config.yaml
n_head: 2
head_dim: 128
d_mlp: 896
norm: "rmsnorm"
norm_place: "pre"
norm_eps: 1e-06
positions: "rope"
bias: "none"
tie_embeddings: "early"
parallel_block: false
init_std_o: 0.0
schedule: "cos"
doc_mask: true
steps: 5279
Each number is 128 + 24 x the weight over its row's rms, rounded and kept within 0 to 255. Layers, rows and columns count from 0. The size above them is the row's rms in percent of the matrix's.

# layer 7 MLP down, 256x896, rms 0.0248, rows 0-61, columns 448-559
size [ 97 103  98  97  97 102  97 102 105 100  97  97  94  98  99  96 101 100  97 101 100  99 101 100  97  99 100 103 104 100 104  98 106 103 103  97  97  94  99  99  96 104  96 100 100 101 102  98 103  99 103  95  96  95 100 105 100  99 104  98  95 100]
[[122 102 106 160 115  99 149 143 132 156 145 111 108 138 200 155 157 109 136 109 127 153  83 142 107 123 150 122 175 147 147 156  95 113 113 149 125 128  64 158 152  66 100 135 115 126 127 135 109 137 124 135 111 117  89 108 133 104 120  74 117 129 102 165 100 135 160 156 126 120 141 136  86 138 111 133 151 100 123 129 138 167 155 142 155 162 154 111 155 127 161 118  97 124 107  90 117  91  79 113 139 109 134 133 159 119  79 115 140 149 144 158]
 [129 162 136 100 106 102 143  93 131 161 132 135 154 114 134 140 134  88  85 113 117 118 135 129 156 113 163 137 114 127 160 130 134 126 135 116 127 123 133 128 128 163 126 133 161 111 163 176 120 103 151 119 180 134  99 118 101 110 146 134 107  94 162 139 156 180 131 110 106 125 135 141 129 133 111 126  44  99 151 131 160 167 188 108 131  92 165 147 133 143 163 170 175 192 142 176 157 158 115  85 125 145 140 103 122 143 122 148 141 106 140 151]
 [137 121 168 138 114 155 126 142  68  99 151 114 157  99 115 105 139 164  95 128 184 119  76 112 138 176 158 122 157  69  93 181 111 132 116 130 132 158 107 123 113 150  96 126 176 148  99 134 147 129 138  83 125 199 156 144 170 105 123 130 112 145 135 149 108 145  55 135  92 109 101 154 150 125  82 133 130 147  91 147 150 158 132 160  92 131 105 179  98 126 118 160 102 106 173 194 178 157 108 131 117 106  69 115 144 126 129 118 130 109 111 148]
 [114 130  82 102 143 161 141  93 114 156 154 141 102 132 120 137 112 105 151 136 167  98  94 118 108 143 123 185 111 178 105 138 136 130 122 164 121 123 121 129 172  90 173 146 144 123 121 102 133 186 138 169 110 121 138 108 142 126 166 112 106 112 128 138 167 111  92 105 116  81  76 145 100 135 190 133 112 116 151 107 100 107  80 149 134 149 110 156 142 133 123 144 107 126 145 210  91  93 115 153 164 131  94 125 128 126 139 108  82 132 131  87]
 [ 94 132 132 158 119 148 131 138  87 119 107 167 129 162 153 131 178 109 168 183 129 101 126 128 112 104 107 140 101 120 140 172 140 100 158 108  88 161 130 133 114 114 140 121  86 113 123 180 176  74 118 143  99 121 116 141 140 114 143  99 131  91 124 135 155 127 112 113  91 106 141 110 135 123 142 109 126 132 133 109 147 107 100 122 125 116 155 101 140 155 125 115 123  96 112 155 110 149 169 100  81 186 121 155 118 162 130 129 141 133 125 166]
 [157 117 134 145 116 115 146 199  98 129 162 127 126 137 133 120  89 116 137 120 133  95  95 143 133 103 125 157 138  97 136 109 126 150 152 141 127 113 148 165  71 119 112 103 146  98 132 146 106  66 121 159 132 121  98 130 149 120 141 120 183  79 125  90 114  95 147 134 108 119 166 145  86 126  80 110 112 138 114 133 100 120 121  93 133 104 139 136 150 114  98 115 144 145 138 163 133 128 103 143 183 126 124 105 124 137  55 126 125 138 133 139]
 [146 100 164 179 119 130  89 148  68 118 112 141 131 139 128 148 153 114  66 130 124 174  85 145 121 172  95 167 140 114 160 108 130 176 116 112 137 137 133 140 161 112 172 127 169 104 122 143 101 126 140 139 171 162 108  98 118 119 123 115 148 112 134 147 149 145 149 132  94  60  92 106 106 126 119 122 184 132 128 112 108 155 156 119  99 124 109 139 157 138 134 134  64  60 106 145 121  84 119 113 149 121 133 140 139 109 166 146 139 137 153 137]
 [115 172 159 157 131 135 125 141 146 131 126 114 112 139 105 118 135 140  91 143 154 132 145 111  85 118 112 141 120 136 177  89  74 124 128  95 126 135 128 151 106  98  99 142 109 116 169  88 102 105 150  92  76 109 134 100 111 138  98  70 110 108 100  93 147 124 142 136  86  90 137 147  91 129 140 106 100 110 151 142 135  99  97  92  78 140 111  89 141 131 162  91 113 137 164 103 115 132  97 119 110 106 131 146 134 156 154 132 145 161 129 107]
 [132 140 123 133 123 135 125 137 148 130 131 112 140 150 148 117 104 143 164 152 115 120 135 154 156 102 128 170 119 143 129 149 152 107 151 130 111 170 138 170 120 122 105 100 132 124 132 135 115 159 149 164 171 135 153 115 181 130 127 142 113 104 130  99 123  96 119 136 149 134 213 150 148 122  99 106 116 120  99 224 135 160  82  59 114 100 105 180 160 183 152 138 161 130 147  87 146 113 138 100 107 110 113  75 164 101 119 143 121 172 162 106]
 [189 136 122 125 127 138 138 145 148 130 133 154 126 129 153  81 112 127 121 135 136 126 153 134  70  93  89 117 112 118 163  87 113 108 129 117 122 153  93  76 152 131  98 103 130 142 148 154 141 113 101 142  95 103 131 134 128 113 166 145 153 127 164 147 166 112 134 162 131 148  90 131 143 127 130 124 139 119 129 147 104 112 164 124 160 121 130 141 109 131  76 153 128  87 179 133 150 146  96 119 153 154 173 109 152  96 141 126 122 134 119 164]
 [107  83 126 114 120 105 119 149 141 133 160 142 161 100 133 173 146 147 111 170 137 112 112 136 126 121 105 121 119 131 140 140 137 167 141 128 153 114  99 107 147 139 125 141 142 158 101 136 126  92 140  94 185  99 139 158 136 134  91 114 118 112  98 117 167 147  81  78 109 170 123 101 152 122 175 117  85 122 149 147 129 130 106 145 109  88 156 118 128 112 173 159 140 128 103 131 112 125  89 162 123 154 167 114 145 139 137 119  96 140 137 128]
 [144 115 136  92 120 134 130 152 164 105 135 117  82 136  94 133 122  84 152 143 125 104 117 151 132 152  88 153 111 120 122 158 103 135 143 131 122 126 101 116 133 108 123 113 140 116 119 155 128 117 132 112 119 133 149 133 171 135 135 139  87 128 105 150 143 158  71 131 131  95 112 141 102 152  71 115  99  92 127 144 110 118 115 160 132  73 113  80 165 157 155  86 147 140  85 113 117 155  85 141 155 160 151 147  65 112 155 151 128 116 149 109]
 [146 129 130  85 128 137 139 129 117 144 124 143 151  95 122 109 145 119 150 172  99 143 161 130  92  77 145 177 155 129 108 134 170  88 126 143 140 168 128 146 132 150 121 183 135 108 116 131 184 118 101 132 147 106 149 116 142 153 134 106 110 101 170 123 143 100 143 152  79 163 164 146 148 129 128 137 142 136 102 135 139  91 145 128 110 119 114 130 120 128 126 167 119  86 154 104 193 134 123 128 113 161 138 114  92 156 160 132 102 132 116 130]
 [160 122 133 175 143 126 112 101 153  98  73 104 119 148 107 121 168 167 136 173 131 115 118 126 116 143 139 114 132 135 152 138 134 143 121 156 159 121 115 103 152 136 134 113 143 140 110 168 156 101 104 145 137 118 116 115 130 148 118 118 127 139 158 101 158 119 121 134 123 103 147 110 173 136 140 147 122 143 159 166 163 110 144 109 118 171 123 177 117 125 126 154 135 114 110 168 152 132 157 105 115 141 129 162 119 131 127 128 125  84 167 125]
 [149 121  97 132 121 142 100 130 178  92 161 111 122 129 126 147 120 105 117  67 147 141 172 133 132 104  86 160 153 126 152 157  99  96 121 159 122  92 127 158 121 143  94 129 109 177 112 158 130 127 155 105 112 114 140 168 116 121 136  82 127 118 151 135 159 117  90 117 141 132 181 116 106 107 123 137 133 150 107 189 151 155 169 128 101 149 163 118 116 155 109 135 133  96 104 115  99 146 158 114 138 116 117 172 135 113 148 121 132 148 154 113]
 [119 116  93 152 125 116 118  92 130 146 155  97 123 135 118  85 151 119 145 153 147 167 150 138 130 163 115 153 119 145 139 138 113 110  75 130 130 124 139 148 158  88 128 161 145 141 105 133 131  87 139 129  88 164 109 103  83 126 130 152 103 124 101  99 137 173 124 102 200 118 210 119 143 130 139 169 147 178 119 147 113 105 101  94 118 161 135 123 127 140 100 152 110  96 160 154 128 126 114 115 165 119 116 138  97  82 147 116 119 163 139 143]
 [ 99 106 141 101 133 138 111 122 149 152 183 138 111 145  46  81 135 158  87 161 111 123 169 133 133  94 107 112 132 108 157  83 124 106 115 128 111 111 128  84 110  96 115 118 154 112 137 121 109  79  93 145 137 149  79 132 101 138 127 115 181 115 150 135 119 132 144 121 135 113 116 138 151 109 163 120 105 146 132 137 103 133 109 143 111  43 167 147 175 121 140 142 141 105 130 136 113 124 163 125 125 123 136 148 124  96 150 148 124 105 145 119]
 [122 132 101 149 129 136  93 114 125 146  88 153 121 104 118  80  85 125 152 101 138 136 136 144 106 128 144 148 145  89 101 163 154 166 131 154 142 175  61 152  98  84 137 141 106 133 148 136 105 107 123 152 103  95 149  78 148 150 123 120 148 129 121  95 158 114  94 140 148  82 124 150 133 145 121 130 120 102 129  81 121 104 128 189 117 144 136 138 162 112 135 110 164 118  76 127 142 141 136 142 166 149 168 120 109  94  95 116 134 135 141  90]
 [ 91 137 143  74 129 147 132 119 104 125 148 140 154 115 101 133 124 104 146 106 115 130  63 101 102  73 153 134 145  89  86 151 133 123 143 115 147 136  95 115 141 112 165 148 144  81 155 128 126 114 109  91 152 173 113 138 143 136 131 129 114 164 158 151 136 127 100 159 140 141  87 142 150 107 142 159 110 142 145  93  91 124 125 107 125 178 107 121 133 127 133 169 131 112  72 129 103 161 137 120 109  93 130  96 137 137 120 116  97 166 161 136]
 [130 132  95 109 123 124 149 130  84 110  82 104  95 105 120 125 145 124 124 147 109 123 149 144 167 117 104 114 130 148 101 111 144 149 114 142 124 116 164 150 161 174 126 124 125 138 131 128 169 113 109 115 139 105 113 158 109 122 140 123  82 157 106 112  97 109 116 102 104 118 167 122 132 129 116  78 123 156 144 129 125 186 143 144 125 160  96 148 112 115 161 140 156 178 142 121 122 107 131 155  98 179 134 108 129  95 111 146 112 102 151  96]
 [128 102 103 123 137 127 126 127 127 103 114 128 143 141 135  82 142 115 168 130 120 114 188 131 132 146  76 123 128 119 149 136 153 132 126 104 127 115  72 139 133 118 117 126 166 136 143  83 136 143 154 153 169 135 135 121 110 116 108 111 127 101 161 136 137 133 111 115 133 164 174 151 103 124 131  95 128 112 156 159 155 140 122 103 137 152 133 119 114 148 116 104 143 171 118 164 100 152 172 125 128 137 131 144  84 152 140 111 133 134 139 170]
 [114 171  59 102 136 135 153  96 128 149 108 136 135 112 153  98 157 130 101 194 169 118 144 173 156 124 154 156 132 165 145 154 152 136 152 157 145 122 121 138 129 111 168  91 129  97 130 127 137 131 164 155 132 157 139 148 161 134 115 138  93 127 160 162 167 182 156 134 141 157 152 135 138 125 145 114  86 143  83 120 196  92 134 155 127 127  98 128 118 128 145 109 136 107 125 104 117 152 151 130 151 128 149  91 139 105  99 116 128 101 181 117]
 [ 92 118 113 132 119 141 124 101 108 129 132 163 120 178 116 128 128 113 124 102  85 103 132 130 123 115 144 146 146 142 121 163 110 103 113 103 131 129 123 133 114 127 111 120 109 128 151 174 113 169 142  93 117 151 122 121 153 149 158 165 123 133 102 103  80 141 134  94 131  99 115 147 129 116 122  97 161 129 124  38 122  97 117 101 113 140 129 135 130 154 128  89 112 171 144  95 123 156 134  85 121 150 139 166 120  73  97 133 142 150 126 189]
 [129  91 182 126 120 140 131 138 167 141 150 104 107  76 142 121 118  93 114 109 116 114  93 137 141 159 102 125 128  63 108 118 120 122 109 133 136 152  83 130 137  86 156 103 122 148 137 116 139 114 131 175  81 168 103  96 149 132 123 133 109  76 154 129  89 138 147 132  84 159 104 107 103 140 119 149 110 142 114 140  80 135 120 146 161 177  98 129  87  94 132 134 113 116 111  93 125 136 159 149 122 147  91 133 130 131 118 133 122 119 144 114]
 [148 135 145 130 132 113 121 170 178 124 116 159 146  94 157  96 112 143 143 152 127 117 138 132  89  97 121 161 126 156 112 156 120  95 137 150 165 153 163 100  92 122 183 143 134 106 104 110  87 122 139 116 117 141  90  93 105 124 148 130 146 129 154 138 118 114  79 103 131 137  86 117 190 136 122  88 169 135 150 119 102 136 101 141 135 129 155 113 134 142 119 125 123  90 180 128 147 140 103 136 173 139 123 140 138 125 122 136  90 114 139  97]
 [132 126 158 129 118 127 122 130 108 174 155 133 105 142 160 115 124 139 127 151 138 177  76 120 134 116  91 134 107 128 121 156 147 142 126 129 156 144 139 181 110 142 158  87 168 131 138 116 125 113 120 163 143 126 150 152  98 149 143 144  98 163 142  99 102 121 135 124 123 135 155 131 136 151 135 174 143 176 169 129 122  90 135 171 129 107 145 130 141 131 138 117  96 130 133 131 125 161  80 125 119 181 130 149 140  84 116 119 148 122 133 104]
 [137 103 155 138 130 127  97  84 136  76 107 108 136  79 145 125 157  97 154 115 133 163 113 166 111 115 176 138 100 134 122 146 142 150 143 102 157 153 148 150 128 135 121 161 127 140 140 185 150 104 134 157 104 104 169 122 103 133 133 173 138 185 134 152 105 171 137 110 154   1 125 154 185 135 103 117 133 125 104  84 143 122 145  84 112 156 145  88 113 135 162  98 164 142 148 106 175 114 177 141 119 156 134 123 123 113 131 129 117 132  99 117]
 [136 114 127 137 119 146 138  92 122 108 195  91 123 129  94  85 133 149  98 160 122 117 161  98 153 107 138 135 129 133 163 150 131 126  92 114 106 127 129  84 139 104 132 124 139 101  80 123 130 165 127 135 153 137 139 151 154 113 152 125 166 109 134 138 157 125 138 128  93 123 106 176  95 120 117 135 162 113  88 147  92 122 123 122 116 129 146 144 179 127 155 159 124 117 167  76 114 173  94 131 113  97  96 164 112 140 112 128 112 145 163 128]
 [138 166 161  82 112 156 130 138 154 138 126 120 159 112 121 142 102 107 147 127 150 140 138 111  86 139 141 133 133 120 119 128 119  98 140 148  64 122 137 155 114 109 127 118 136 126 142 145 104  62 119 121 129 109  99 128 161 121 102 144 133 112 151 131 149 133 132 142 107 130 110 151 145 136  92 136 141 111 124 100 157  96 110 108 146 150 140 123 146  92 115 134 104 143 100 121 152 114 105 118 145 162 160 147 161 109 139 150 127 121 150  98]
 [160 160 159 123 130 134 153 175  79 139  93  99 100 125 108 114 125 127 162 109 142 131 112 110 111 138 128 162 142 102 120 162 121  86 166 122 157 149 159 141 100 100 153 162 114 122 151 143 129 111 133 125 142 134 123 112 107 114  98 122 129 128 107 117 141 127 121 129 124 138 115 142 157 119 144 153 122 135  93 119 132 146 157 107 131  86 130  99 146 163  79 115 122 113 161 104 107 182 142  85 173 122 146 116 132 152 106 148 141 115 131 165]
 [129 116  99 107 114 133 131 109 148 145 110 156 162 157 117 163 132 153  58 163 163 100 143 137 111 125 131 138 125 141  92 105 114 193 134 105 135 159 111 102 112 122 110 138 118 128 118 145 129 100 171 133 142 147 126 131 172 141 129 130 124 124 132  71 145 124 105 113 148 183  99 161 131 107 136 137 151 145 137 105 197 150  98 110  84 122  85 136  87 170 129 157 137 198  98  84 133 105 140 140 116 148 119 120 174  86 108 141 137 103 163 139]
 [106 125 130 171 126 157 142 165 138  94 108 100 107 127 140 129 127 172 158 156 183 128 107 133 165 142 136 130 100 129 129 146  96 147 115 137 107 138 115 144 162 131 159 145  71 138 123 130 105 158 163 128 140  88 107 172 135 117 123 167 150  62 129 125 151 100 139 132 117 136  98 113 144 132 119 102 117 120 131  88 167 162 114 158  84 158 143 102 128 126 122 119 133 120 140 109 126 163 125 171  81 132 163 137 150 152  77 132 149 136 137  94]
 [137 141 109 142 119 133 107 157 121 134 159 103  87  83 152 185 133 113 134 150 118  91 183 132  86 107 118 126  73 134 152 124 123 152 185 186 172  65 142 135 152 141  88 145 103 123 108  85 155 119 115 176 148 115 101 107 142 133 113 168 155 145 141 159 145 120 105 152  83  87 138 129 126 125 104 129 163 153 162  96 150 153 108  92 127 149 136 154 132 114 159  94 145 173 109 166 138 111 134 143 121 171  71 121 123 111 120 139 135 157 129 146]
 [114 116 130 134 133 178 141 133 114 155 155 152 118 168 109 143 137 180  97 131 123 151 103 131 111 120 127 149 106 130 119 111 111 173 106 119 148 135 116  59 125 131  82 112 121 159 124 116 133 154 135 143  78 152 160 130 136 136 129 165 114 104 146 122 173 104 139 133 147 108 141 125 104 127 123 126  86 115  74 147 125 128 136 143 146 117 105 172 167 122 142 101 132 145 127 134 122 115 157  88 156  70  94 111  55 162  76 137 105 196 153 114]
 [121 161 105 107 117 115 163 120 109 143 167  86 150 123 114 139 157 176 118 165 140 104 171 154 119 105 165 136  82 137 145 108 114 129 137 104 180 124 151 174 124  95 108 158 145 129  66  89 134 110 123 110 132 156 130 109 110 127 129 107 132  83 156 113  81 120 129 194 120 105 180 130 150 136 100 132 128 145  87 148 114 137 127 148 153 152 144 133  90 106 103 104 120 132 177 144  91 131  93 148 171 118  26 102 146 157 133 139 126 122 155 148]
 [142 152 149 121 120 102 110 145 100 144 148 166 139 125 162 120 105 145 121  92 125 127 146 140 164 121 121 100 105  76 122 148 122 170 109  95 118 186 148  49 133 144 122 162 119 132 135  85 142 113 123  85 117 150 180 135 133 137 140 105 145 147  97 126  87 124 151 125 101 150 106 148 148 123 105 133 125 104  99 112 110  97 154 142 143 122 137 131 147  94 152 136 152 125 131 121 112 152 141 156 173 137 106  98  92 131 159 139 132 143 141 138]
 [104 127 119 130 141 128 141 112  98 126 159 119 105 123 169 162  75 111 125 100 130 141  91 132  97 145 148 157 157 106 149 149 168 139 150 133 132 151 144 169 134 112 134 126 145 120 143  98 112 112 138 113 101 125  87 151 135 140 164 102 115 181 105 146 126 172 163 151 157 105 121 100 115 110 194 112 110 112 147 100 122 165 113 121  99 166 109 117 118 143 130 146  97 126 164 156 134 166 151 151 127 173 123 155 129 108 127 136 153 130 115 110]
 [181 113 149 131 131 111 118 135 111 104 103 167 165 126  98 144 143 139 119  79 106  84 147 131 130 124 120  96 114 120 138 103 112 126 131 144 111 112 131 109 122  86 158 154 139 124  99 189 136 145  88 112 135 113 112  96 159 131 149 131 152 130 142 152 115  94 133 118 128  90 183 106 102 130 113 137 124 139  87 164 126 146 143 175 127 157 123 104 141 148 115 122 110 123 155 172 131 150 143  65 118 134 172 113 119 133 194 130 159 157 121  76]
 [148 100 117 105 144  69 146 131 151 103 137 133 145 132 131 130 150 136 100 147 104 168  81 116 139 217 145 150 199 132 111  94 112 134 120 154 113 158  90 172 101 102 163 159  86 136  88 144 138 156 109 106 160 157 144 132 177 116 120 128 132 170  98 123 120 180 126 138 143 134 118 180 140 130 143 129 115 163 140 160 169 137 132 100 141 125 111 133  91 136 110 163 168 119 151 118 149 119 165  78 115 164 118 116 128  89 138 122 115 126 134 179]
 [119 145 160 100 122 107 144  92 111 110 123 116  97 114 112 133  86 125  93 115 124 123 116 133 126 115 129 105 127 123 137 128 104 186 103 124 124 121 157 122 133 168 161 132 129 137 116 170 105 102 134 113 132 111 157 111  79 119 124 162 124 166 110 130 121 117 103  99 177  63  94 131 131 102 131 118 112 109 136  60 116 112 128 133 144 134 163 121 109 103  94  78 118  93 112 129 142 115 163 164 126  40 122 133 128  88 134 126 130 132 124 119]
 [ 95 141  99 119 151 155 126 127  98 153 104 120 110 125 112 133  98  98  84 112 139 102  95 134 103 105 132 171 171 159 116 142 147 122 136 142 128 127  97 118 113 154 136 139 152 144 141 164 139 178 104 109 150 150 127 127 108 147 103 129 151 125 120  82 131 101 164 135 129 138 112 145  88 122 139 125 139 116 127  95 141 102 125 147 108 125 145 112 133 152 193 149 100 162  91 128 141 122 121  82 102 138 123 126 114 108  97 145 112 105 143 135]
 [102 133 142 168 137 129 109 147 159 131 164  96 141 138  98 112  81 159 108 121 160 105 156 110 140 129 166 119 120 150 161 127 168 174 135 152 111  85 137 149 194 151 128 126  91 125 110  93 161 136 175 153 121 106 112 113  53 112 121 162 169 106  96 149 192 122 172 127 144 145 166 122 145 125 103  89 113 103  99  95 127  80  94 162 127 161 100 100 105 145 104 156 144  81 135 112 102 137 110 146 143 108 113  54 132 152 125 113 107 118 119 165]
 [164 125  87  59 118 118 124  85 107 103 107 100 112 130  71 163  76 132 112 129 141 126 115 108 118 124 147 167 153 149 166 129 141 160 157 152 126 133 145 111 140 111 120  89 121 112 140 121 138 140 150  46 110 117  80 116 140 124 142  99 119 151 115 140 135 134 131 142 102 111  74 132 126 142 115 135 138 170 114 121 117 149 151 165 112 112 128 114 187 164 108 146 108  84 116 150 126 127 144 153 111 120 125 125 116 133 182 112 133 168 155 119]
 [161 164 144 145 131 107 154  95 160 151 113 139 127  80 111 150 116 161 136 171 181 128  97  80  93 129 151 122 117 133  73  89 149  98 158 101  93 133 132 159 121 128 133  73 125 118 128 136 151 127 142 174 182 182 136 153 142 139 123 164 121 154 157 129 133 115 177 135 154 119 104 123 144 121 149 140 113 117  88 139 152 125  81 160 119 112 107 105 135 163 115 204 112 120 143 105 125 140 140 149 146 180 136 113 142 138 102 124 124 165 150  87]
 [129 123 146 152 134  87 112 127 112 174 139 137  99 140 105 140 132 157 149 108 131 140  69 131 147 102 116 136 133 117 139 125 132 118  84 159 158 133 176 143 134 170  94 153 104 162 159 113 130 128  59  97 117 109 132 107  90 110 100 115 150 116 146 177 173  89 161 118 106  86  86  98 103 149 171 100 111 126 106 137 171 123 144  80 111 136 134 155 118 141 124 152  92  92 138 124 132 167 126 144 132 117 172 130 130 147  70 124 130 160 152  91]
 [179 118 119 155 128 115 122 141  63 118 126 145 127 109 139 127 117 168 171 129 119 143 152 136 135 129 147 103 148 110 102 135 129 135 139 155 147  83 112 125 104 119 102 130 111 123 138 166 135 142 139 140 128 119 125  93 132 111 147  92 103 139 124 123 163  99 127 131 146 125 130 110 107 127 116 135 135 132 130 137  93 177 135 100 115 131 150 129  73  97  86 128 173 127 159 114 132 103 144 104 130 132 109 130 153 132 147 133 144 145 116 147]
 [117 131 147 133 121 129 113 143 100 162 139 131 108 103 145 153  92 134 123 157 129 104 158 107  84 122 119  84 140 124 147 122 153 142 124 119 157 145 120 133 117 123 118  76 158 160 115 144 123 125  89  88 118 102 160 116 116 125 122 103 126 144  86 120 119 145 100  77 149 119  93 106 121 126 123 140 201 121 135 128 157 121 125  95 137 103  79 120 132 100 146 137 120 132 132 134 144 175 128 115 104 130  96 116 115 112 136 111 124 146 135 163]
 [155 168 135 104 143 127 154 113 129 133 151 122 140 114 135 139 113 163 150 110 104  94 126 127 136 123 122 107 107 134 149 133  91 121 135 144 141  87 150  91 126 116 104 131 120 105  99 107 136 156 132 105 163 148 142 103 110 121 121 131 165 139  93 119 119 150 102 130 137 134 146 124  97 114 140 144  80 108 166  69  92 142 153 151 129 175  91 105 138 127 162 138 136 172 135 163 130 122 110  71 133 118 109 102  96 118 128 132 154 153 149 126]
 [139 168  79 157 126 163 115 133 117 110 157  92 135 146 143 194 114  99  92 130  72 119 114 172 152  78 132 146 126 148 137 141 105 166 105 114 115 114 121 101 153 123 135 104 119 158 110 131 135 119 132 143 133 101  97 139 136 135 100  80  86 122 139 119 160  94 113 125  85 147 112 124  87 124 167 150  82 122 169 125 122 120 109 132 117 139 113 117  94 143 114  87 107 124  96 168 171 171 112 114 115 143 130  86 126 103 120 121 124 133  85 123]
 [148 163 128 144 136 132 135 129  66  94 139 152 114 118  97 188 116 165 162 136 134 147 163 112 108 150 101 119 102 104 144 102 121 113 133 136 121 131 106 129  97 138 111 131 150 107 171 138 164 144 124 185 122 112 102 143  98 133 151  62 153 167 101 148 167 158 138 108 151 124 106 100 130 135 142 143 113 143 133  83 107  85 134 128 118 168 131 121 177 123 107 122 101 146 146 181 117 143 118  90 159 116 149 131 171 133 172 139 107  78 147 113]
 [131  95 116 125 133 115 122 134 159 125 124 135 123 152 107 130 143 142 141 138 107 125 150 129 126 152 116  94 175 141 103 132 118 167 148 133  86 116 116 117 108 118 154  84 117 159 125 151 134 123 163 121 160 111 117 124 135 108 149 108 131 152 107 137  96 141 120  78 142 114 143 168 168 149 136 122 142 131 122 167  73 142 107  72 119 129 101 130  95 121 131 142  87 142 137  99 140 124  65 126 129 119 122 106 112 151 143 143 143 154 136 119]
 [185 127 141 137 115 121 128  98 128 165 151 115 101  97 123 165  88 116 127  92 165 116 129 122 145 153 151  92 106 117 121 148 110 137 109  79 136  85 157 133 101 122 124 142 140 128 111  93 165  30 135 155 147 141 108  82 122 139 157 130 159 151 145 109 152 115 109 115 164 129 106 137 138 143  83 137 148 113 134 125 164 183 151 120 119 131 174 168 125  92 123  77 129 125  88 156 141 128  49 145 141 107 130 117 115 159 115 125 135 131 109 155]
 [162 125 150 135 135 131 113 140 122 143 107 111 115 141 186 127 129  79 166 126 150 126 130 120 152 127 160  97 123 142 170 156 132 141 115 137 122 141 179 127 139  97 163 155 144 148 117 132 123 157 115 117 121 117 137 168 146 131 150 101 110 145 101 137 130 117 121 106 108 110 141 122 101 111 136 131 164 131 173 147 127 133 108 100 153 121 141 146 170 115 121 138 150 173 103 105 114 178  98 166  93  96 138 128 114 125 116 138 130 113 115 124]
 [142 154 148 126 125 138 154 141 151 133 121  92 145 165 112  91 124 104  93 146 153  99 126 141 153 121 133 134 179 117 124 131  99  92 154 123 155 144 118 128 140 174 100 135 114 163 106 146 137 142 129 122 105 101  94 131 132 109 117 143 141 165 109 112 101 117 120 133 105 139 107 126 154 123 139 112 136 122 123 174 129 122 131 155  70 186 116 123 146 140 164 119 133 125 151 125 120 131 137 115 115 124  92  98 134 115 159 107 133 114 152 129]
 [123  93  98 152 134 100 118 141 123 148 148  86  75 113 124 124 124 140  83 128 153 112 143 142 132 116 139 118 130 163 139  89 149 113 136 145 117 130 106 169 117 108 104  81 112 123 142 128 134 121 164 130 152 110 143 107 146 123 128 131 166 132 138 144 128 212  82 106 150 125 107 136 126 149 107 119 100 173 192 159 124 121  76 146 120 159  82 181 171 104 138 138 112 148 130  91 117 152 139 132  72 143 122 104  98 174 120 127 136 121 137 105]
 [129 132 108 130 134 103 119 164 134 123 113 142 118 112 122 140 125  99 110 112 175 159 122 104 115 112 113 106  74 159 101 141 136 164 178 118 139 148 120  97 139 124 133 111 136 129 130 125 152  70 129 120 139 149 107 118 113 138 121 102 126 116  96  92  96 143  80 153  87 100  93  85 164 139 124 133 167 110 166 168 119 107 132 133  79 121  80 108 158 132 144 141 155 128 100 175 139 143 126 130 136 125 143 117 153 138 121 146 103 138 159 133]
 [155  97 138 166 130 106 115  96 129  54 107 116 113 159  87 149 129 152 148 162 142 105 132 116 106 127 107 104 110 108 138  72 112  94 172 150 136 134 120 167 101  78 111 127 119 130 116 131 129  85 186  92 118 122 120 120 156 108 130  93 127 155 132 117 136 148 115 129 117 145 121 175 130 119 104 129 125 108 141 115  96 137 130 117 146 128 156 139 198 131 128  90 112  95 128 219 147 138 149 140 149 129 171 139 113  72 154 125 145 161 170  78]
 [137  43 135 113 144 159 159 105 145 136 125 133 107 103 150 137 129 100 164 118 164  99 101  98 111 119 105 155  94 156 124 171  82 129 101 114 132  78  85 158 130  60 156 101 170 149  82 155  81 150 122 116 166 117 131 126 102 145 149 152 137 103 141 161 120 120 115 131 138 112 138 161 155 134 142 113  62 143 106  74 114 107 163 108 143  81 101 120 150 142 167 148  86 161 137 102 109 123 121 127 108 123 118 170 126 105  95 128 146 106 124  90]
 [117 140 113 182 135 171 112 137 102 155 148 183 128  71 127 109  92 143 157 137 128 149 150 138 142 145 157 124  92  76 120 110 129 128 143 102 104 150 142 123 107 135 118 176 113 126 102 134 128 180 108 156 134  95 104 126 140 148 139  93 129 114 102 110 125 105 185 179 142 111 133 134 100 135 108  88 193  91 185 120 113 164 106 109 109 120 119 115 129 130  99 122 124 102 152 126 104 126 162 123 167 118 138 133 126 107 131 131 137 157 115 158]
 [164 125 150 123 129 163 126 123 132 155 187 157 161 150  98 136  84 135 140 134 137 147 128 153 109 114 113 103  67 120 150 150  98 117 129  92 107 119 141 155  94 106 111 129 144 149 143 136 156 102 121  94 160 138 130 159 132 119 130  74 163 116 135 180 138 137 129 175 120  84 176 159  79 125 129  88 118 150 126 134  94 121 163 113 132 112 131 142 127 116 119 118 127 128 174 123  99 142 139  75 157 120 142 136 156  99 126 135 164 135 143 128]
 [119 128 102 116 144 143 120 116  93 108 112 136 126 101 103  98 104 160 129  98 150  70  82 113 112 147 101 146 119 142 122 150 104 149 101 133 136 101 139  80 108 137 143 148 176 125 123 157 121 128 122 125  79 131  98 137 163 118 133 110 147 101 162 111 104 173 127 131 114 146  90 130  91 140  87 135  94 157 143 109 116  86 143 117 106 173 105 119 132 115 147 110 117  88 132 128  88 113 143 158 174 169  98 109  96 107 139 128 105 148 137  88]
 [112 125  45 114 118 134 106 154 160 154 128  91 177 114 118  66 134 144 165 124 122 135  65 121  98 107 122 131 139 131 126 152 107 120 137 115 136  89 127 176 120 149 114  95 139 126 176 146 173 125 168 101 119 100  96 114 144 128 119 156 136 157 112 118 131 139 105 140 155 188 140 120 158 142 136 139 120 158 111 149 138 104 132  72 133 127 187 109 137 145 103 152 114 165 120 129 132 117 121 109 129 143 134 137 154 128 109 106 142 134 134 143]]